Weights of a small transformer language model.
Size: 8 layers, width 64, 2 heads of 32, MLP 256 tanh GELU, vocabulary 2048.
Architecture: LayerNorm before each block, biases, tied embeddings.
Training: a variant of SOAP for these matrices, 86M tokens.
Each number is 500 + 40 x the weight over its row's rms, rounded and kept within 0 to 999. Layers, rows and columns count from 0. Numbers have three digits each. The size before them is the row's rms in percent of the matrix's.

# q: layer 2 attention query, 64x64, rms 0.211, rows 0-31, columns 0-63
# k: layer 2 attention key, 64x64, rms 0.199, rows 0-31, columns 0-63
# v: layer 2 attention value, 64x64, rms 0.213, rows 0-14, columns 0-63
# o: layer 2 attention output (transposed), 64x64, rms 0.188, rows 0-13, columns 0-63
q0 101:434466485565485547547451483573601472573462507483468453452513446479506512541464485500505455461545512528468535505522518550500481435470484480513450480489482480552395512459472524485462469454538438
k0 108:459471474503533497475510542504486508534552432484590535463517561434461417486525477530455467495542456536489444469476488464517493558504513451497511548444532492542472486579396490478506483452538572
q1 117:503575433481484539493522522523557461509548451532502533477463503541531565480463521520558537573502516452452419587426486459494487563494489543539499562530473525459529583517526484479454502507494543
k1 130:525531489452493520583380500418548438484471557528487534545536473485489461484600487502542493497503563493487464492586538492437482480470526485493542482436464511467493501511558517529552520472514529
q2 097:489538496493554536450469478496456531488441477484500501483452483433449461515391575528513494527463563435500519523425510503476524503513457536500503508499473476445475466416523574507515433532408487
k2 102:512508518523465448518492426481453472450505556561407473461498453453552562526483500451470571461449468560518511446552503485526547483491487460468495524570490602505556527548482518490507475531517538
q3 091:498564457482503535514539492494517488524516533513524493575463509482508546597452537551505526553496549374490438480467480463444467442496536528524485480548541504483545543528421475466460529549555497
k3 100:574512575495485476512413508467499544436436493516462508483519487490477509461467473424526486448557583615538524484558522469506503511422495460491546461537547437470482526526506505489492499458532481
q4 087:479519507506490466535517494503508524444477523469506569470520464444547491507504385487525432520477416551457512530500565427478572485565518522504437483476541477411487490444507536492497479507566552
k4 086:400585519513515498503556518499571455523565548459531476508487546540535487493588533520550457486555520552418492487527462490481552502505466507522528522517474535528425499488523567464577492497462513
q5 104:554543522521478519465558446525511535558512607458579508540475519440539466523538552441538437540488528476424450498465489446494497476455533574484485581495554514463507494508488546478497520484481523
k5 096:508519503531467483559438488549528536481535537499439516572563439492492575503464496476512498473485567557515530477438520515454475463486543539429483467518492463511433527432473513446499440489572582
q6 082:505476549484561550536567423475496490497506535599511503521441483483430490475491471547489490579522531520509555443511481472523511619499482516473513527480480430436516491487497538530495528453551431
k6 090:488504472474461468460538500547466485504512518503527415590500426470654541481468531499478507470533494523475518559495484551440466455516463517518538527511518501516439471484462505487472514502399470
q7 121:481484520497539442503508511468448455483454434525433581497503457497456451386467494489459526513434481501502482563540497424477572494464457532567516486505525494466579445457493477449522508505476476
k7 117:497485414479458609508472401538531476534473486530506467539491548558565518558519516536531578531520503473431474486542436497513518438512431507478456505498471511491480516506523511524566526454444497
q8 122:546521514536518550477489476530455559489521533494502535468475536495468537476537456469509445512590493427499547441561534508497555470473563507459481543483551523444527522429478539548434532584538561
k8 120:410507538465515489440484500467507416424549465496480534485431486473583537486488465476538503515495526515518567532403494459439486538469517625520499498507501495490489451541481496493496498495553546
q9 111:467545459462545542485556504501458532533525530486437418463479470565457431485446524553464541450528470571482571534522428561433484509527466483528556490485492528548507526496496465507515478538516426
k9 114:491466518622534501509480508574539494535481554506498503476522496511539487480514556566491481518481505480552508470480586547566500477592520479479485492547552595493484502523445508540474487517402534
q10 098:451493615551466494501524526493522537464521486456459527546536452505509483517424392521479495482512505540478525462524516519451509559513468545533602476552507458498489509492540473544525509584568515
k10 118:459494431523545571570517443597506477539510422560533495530458513495534489528524542510508471484480493467450487498502492568452564553501471600479475514468489479532404499487457534516540524493504466
q11 083:561488507513502517435548536497519545544563537526513466490530560524493524436503444528601560466512506549529544494439496504514599481504471505489592520538508495528473468519524513472470427435519560
k11 091:509520529496522447549491533469461458506512451483443471531535506553517430542481541526429496483410587474593482578562529472506494474520516526493485477554448533506544487443520490495510556522526580
q12 121:561552499521465519460420530495476487481508530467495533466414546419478503503530487484530466585504609504502541448570498517522534453484487481480492556494495516467538530456478542593457518527553521
k12 130:473516499476483458447498474489455464461588492562455514455515530501500506537480447462495498510528513514563545596510533419502435519452520558487453574494511555450420462540472489456435492478537484
q13 108:499477496503509471486538448420439498500473522502526453574470437568431520451442487487477422428514477452512535447494579549467447472526523471536469429477482507542523474483506464573482522549506483
k13 108:531532499539497510454538498519576548557485443515475540449438499430485456522492511537449508503514479489458469496490494475589551467435478529488527541526624453546530539515510483458449560463538471
q14 110:492462424476532551564518451572518497447487481510552523493471513477522614528523475506528448435556524503502485543478500483473457442470556480506491535507479573548410478507528424499495532529476445
k14 106:535451520503508520460508581471473482541515448519487549494539496529500463437576486481540449504522485524505532460492519494512552543413491496509574502466537407538577582452520536499520438428476519
q15 107:514550484537463482525428587507509461516513511428470480509508420481511544440543543489483468502513489491564466518499488523515448419540509502413475523472485539405443589541508546488492533486512547
k15 101:507540477506489402501514498530483518430511484489567570497483506537533474523565462501467419566462548504441495460463539474463450566516549483514499527467465575492487490477546486430502518459560581
q16 086:440487502535552491529477469500570492498518535493531423492546549469476454555519556538553517511454493512537457574480539484460478459506509463436468409425467539530500466606496510461487525506558515
k16 083:457497476567507455484507448524487541566451467451550562549469460528483517464418452474528478508497484528454495507515458480567576529530508472538519520495510511519534405477488451481476475392431494
q17 081:442471484495495493495544529495542469535495478439465479474528406536505589428501521476498517430544547464554543503528510490454547511599532492554472439484461506508424512446474530516554506531439492
k17 085:528512458521491545505473565491499460519463474446538497527445505470526408539474516569460501470470433551431462485497469496530437531513475490455494459505511593502583523524515516422549586493520532
q18 109:580509463528458501549439541537573533470553549503463505457421545518527527472533508518464537411545544484470502512521546452502483516502447516471468503519608462482504463563514417480531478492502521
k18 116:512516585435559571485531584472521445462506526468494493505489480500470513448454484487553475451481490514464514474501481466476525621453614475575495459502511510449506513458499487534508453490473529
q19 096:525496507491483535479523530463520510429550466503487456534388519486516589491479503450534494462533474468449506483573528479509547532417479483481568519510551409449559483428509490439461508482518497
k19 100:502571523479496580486510489495525449575504512536482536564512523523522475504491444472528459466521470441434449509536483480402538543446487571521518507468503472476457527538547461487555427451560558
q20 080:449500490528435569498514559439524537455599533532499527511441498545470564493467492533484504516411442480484500490511463470443519505553520530568470448527545494519515486571560533513451474538554532
k20 089:481519504483480506531456530468559451529468527479533484475435549446543454498488528423496415429550507530499476538546554499494515560497461490540499550491517497474453522415524458449539471409477427
q21 081:482492495504484553544541513542449501490548457515517546497530559526547475513500502508503461576519369537523540526511489452556447449446516491520506520390503520502558487560468557436521495506490446
k21 095:471463469516492438457439487527515472450567538464561546445497539509557529515582488532598478562504487466477534471435475517473568526524472497507478497440516484539478567455482533520576458535473491
q22 101:480524510466491425492444513503538514455500458447521551508496551497429519530501436527564470539441574496477468478476499516478506523554558567494482491482467574495433396424538494527462460528512534
k22 101:402533491457500517550507519437456431505482524586433534461520475503517445495491515486421547512500512438509490555527491460534556479455439492528460524494470477520509499508534571466568530458503415
q23 101:520488515538497486537431510556491518596525559422494516538521469492504445493449516500559580486495504509514530520410474500480434525461548454484539474520512510551569543539534485425450491454455549
k23 090:534490466553557527480492479492491521431508457521514505544553494538545606441454526478506429523449448495518445511465520519508514465477585534492529402531534529496491506466447411506541505563490496
q24 131:497505499518476534507494501521449545494504539462535417449403603506468473514523496473495459532589515538477531454549563545516545491476479524490518522479516550438481597443515556499497563485533480
k24 116:429457526551518507492491570530562456466609469485532574441551472450543500460546464508552489503461468508468528518492489475509564496556501513479500551518556473475444456557436464504451475537536507
q25 102:421449512509477452517513542574485538489518497525444517548458459586466463474540442486426504544498512577475543448516418535523478450533518473473470562548448533545483467478487491519508436466493536
k25 122:487459484491493525468541531469516461541462492443625566419502571468527494532528509503469461505531487491562491526445513462519491518514502465544419502485445448547424536470455547484457541507507442
q26 098:488428551469538526455481473513601530487432547540477461459529472529483522453488425505483500479492521471527495524495488569513477475511454402488531477502464527525447454565540471530487450596503442
k26 105:505450459493476502528548499511475517516518444494473587489431497475469473517460496477433490419538531470566544487532488478510500539505501538610463546506479483587588478437504510553450542493512552
q27 111:466526524416582580530501484538490467458514496465470514484463558452556479475509468453503471467485540492480502567510599505500540617553512543471566488520503462481470490495536450516477496508435470
k27 109:507533478542478479529488517487509431588472496522529486546501479520522466494554501449543543494459417508426470439548441516481498431467504515484501500453561532453508428523486554480611472491466559
q28 115:518517478467452490497505586492532511468540508548486452468484567498524556494531477536527501462483537408480466579491504476523403575543546524469528579537497554496541519529585474508486441465516516
k28 136:489493528487513520534448540423497466505448464442491548537556454477474463448517552457523475478512507467468505481538503503448550493431580486547476463486486492416490581411595527477536500467484498
q29 099:510534448445538466503456595525446489542510457551470513463573523469547511464490509469521495516482511562514429543471483491469513538472542459446486522633553545492523450536526482529558503535469505
k29 108:522527548427507564594456430476448531419406492564457525483515521554441462474554456479513520479512518537494512482514522513510477441476474485504508511473507506492478520460560447569539438496481449
q30 105:604485479499500591512479430503486496468501494494473495436563512521497518500498498473537496526533521472509501498555501503587529559430553563480431533506594486459515582457467483499493517468513426
k30 099:436550514482540538445453536493472559466577534504513447515592505485476462434509455497472573527549474475460481487495543472469484491497519585464576567508567520406468487484510505514504473505518527
q31 107:505501524523487565474531580491510520449540502425489563469482484502442479482527474554503525521513504402499514438495551466486532589486541456553498475428513470505562527438471547547493502556568538
k31 106:488521478458497544504437492460518401454550532533477516522452517470569547479513511473590445494568453453429550542485431452460478557460505551469531524455559526480509500538508476479508540514522457
v0 088:507496478482523538482501487538569456536503524470503509482593465570559454535552560497475495515595494474515473454499502559536444530429524461572454464523617499494487509513486534474489469534456478
o0 074:506482589600433468483432519524466551555496523459600493531494439454468488495531462477522488462471507533508472403458504486528554493534547495486504487452523505535469447506531443530522477443489539
v1 095:478518451505504498493477497538571455490465506562509535487487486408470494493516522514417435480522507469451529521516489432486494497547546540559478485495540573558489499415527543610557502509488571
o1 084:477443509464499482497481440440394524497483472418552473474487536509534445480462513449541519569473518518488502538538574497475615495508471524497508474452468453467525506525521564471485556481475430
v2 078:505462484502505553632470464483547529463506548516495517513557474442527500561450511506474499516527438499464522537468518531493493537483489528443444469546559415452456506445459560511461546575487481
o2 062:490451462521518532454500576567428467493481447513502466542446538535493532503490560489499523490433612529482546537465489612447530504561496514531514533464465483516457523436482499542517495462475470
v3 085:473564540530505490526588529492525513493450424530521522543476439565527542446459471543462532463508460490562516463438497433481606478494519450501471567487500488537466511491537487454481448519490567
o3 083:526527492488567555508471452506518526513518551498489495507506481511460504488466550442467504467499470552480424576527445492505373463503499498500478545510568633496508461570524467452502490469509529
v4 084:525494515472439505487470527516443548505503474456494482536513544479454571461452425566442537518438503474479536526541481467453588479552525472424470513476467497444465420555542468460476485504550541
o4 071:530547431458583470448527447500488464455500530559478479465619493512547418501494536501507515504559490493443549485493492516500415543543442456484516498445521548509519491487474523471524496565562499
v5 087:411524525464518510514521487516564472480541434592482453488504451511491487518533469467481491495468567493469527468416435502620446520493492481508491503513470561465480565474560514479473473560484450
o5 086:518452574599455534481452542463487547510519535447511475473465534470443506468459532475553475489504417518460497429506552527480490469439471473515539489462554486479491544533519516473448426426523556
v6 082:489511557497457525458537485531382501493502500483552451505484554491510527455448477520521427498563573524484523499543472505524517470443419465613564518524540548489556519478505444512529494469503484
o6 077:482514437516401415576479473483539496499503480523474498496594499430504474557507567548534540478514466474531496498519567464492491429528468545406521485466495445503469462526470552470466518488508534
v7 098:469488434533486514522511494535446522553518526532504502522581597536466514498499428430530490492418444459502526515515541445550527503437473419511459539462465470465498586513461564475513495525514518
o7 092:539559504470552516490503526439456467481436456514458496495502440496446476473447613495442467490567538520514492502486499483515459392562467505492434499480465575485481482496543524515486565541504549
v8 083:606528494475544462461527487469489468477538528445561522501512529503617530474580500494511477531504509580451477483508544474531537484529551429501461520416515519512531535430469508527548484535472529
o8 067:498560514450518483474496465492487608495445508528476456500478531484414436481434509479439497494513515512501506496484490454457481438443435483528473525524476459462436430415541494475491440433551474
v9 089:455507473534520543515517557597601538521487504496530433499542514523464477546495523518551549581513512516464487520491449415481446474434502509420537532514461520504529523510499450495468554437477549
o9 076:494529456514494471600523533462536441496548480487447482472424474521529565462416513547474576480471453519510539527516483480522570526565441482543431508459435539504524489531554501453533477517486481
v10 107:551423414458498473483453481474554479483526509491502584496549538452524533467545463488492501439401531518478473537473535476505563456527584492480506494514530501507493534474470457514528463471484386
o10 111:514533592509552526515490494513459558465433523523490456437514539492452433504489428472466471537543533512514555438589556516511499475421480437508487486462439476481497509429528531535479467515559495
v11 076:413478523564507414474457557413533481503529518504478537501462506482508474526484477505562510538461478412469479487515537485492562576529457436588477524538503481493476488504477479555489522417447511
o11 070:531492462461549505526472451502536475510475488485543589443439574505519510523552451459474485530512566492521532540578474491493479470522565504437451511539426532463444489400548474487495546523470530
v12 090:515477450486477428490497551486555544519414517423500554554451530471442439523512538460487474465433499523499538527513456464476570472503555547428456442489562498517461529500493470498548530442543511
o12 075:452522534526545505487473475468411481401462508517456571420508502517478499474509398466427539585472529464470450456523535479534553526488472518481491508549503524488530514543500540515526473534448452
v13 090:453499512456469571490530515476512472533499451410489551465435548431517482491520583494545511516547506564464461539522430507538514523450522458524498509530526545513518459434466558416554513464449493
o13 078:455503508545474425490458520487492517499469455593542482465578524502467557560531571538487529532470535511571477422440529497493526513492484506450479529488480420450459487519537478538499451410475475
v14 083:566510471545461414478477544488503444516512529530585501469498496467454515485503478442453516497475465476483514506548520474506530452516484489553611492553447499416460455554455458466542454487453563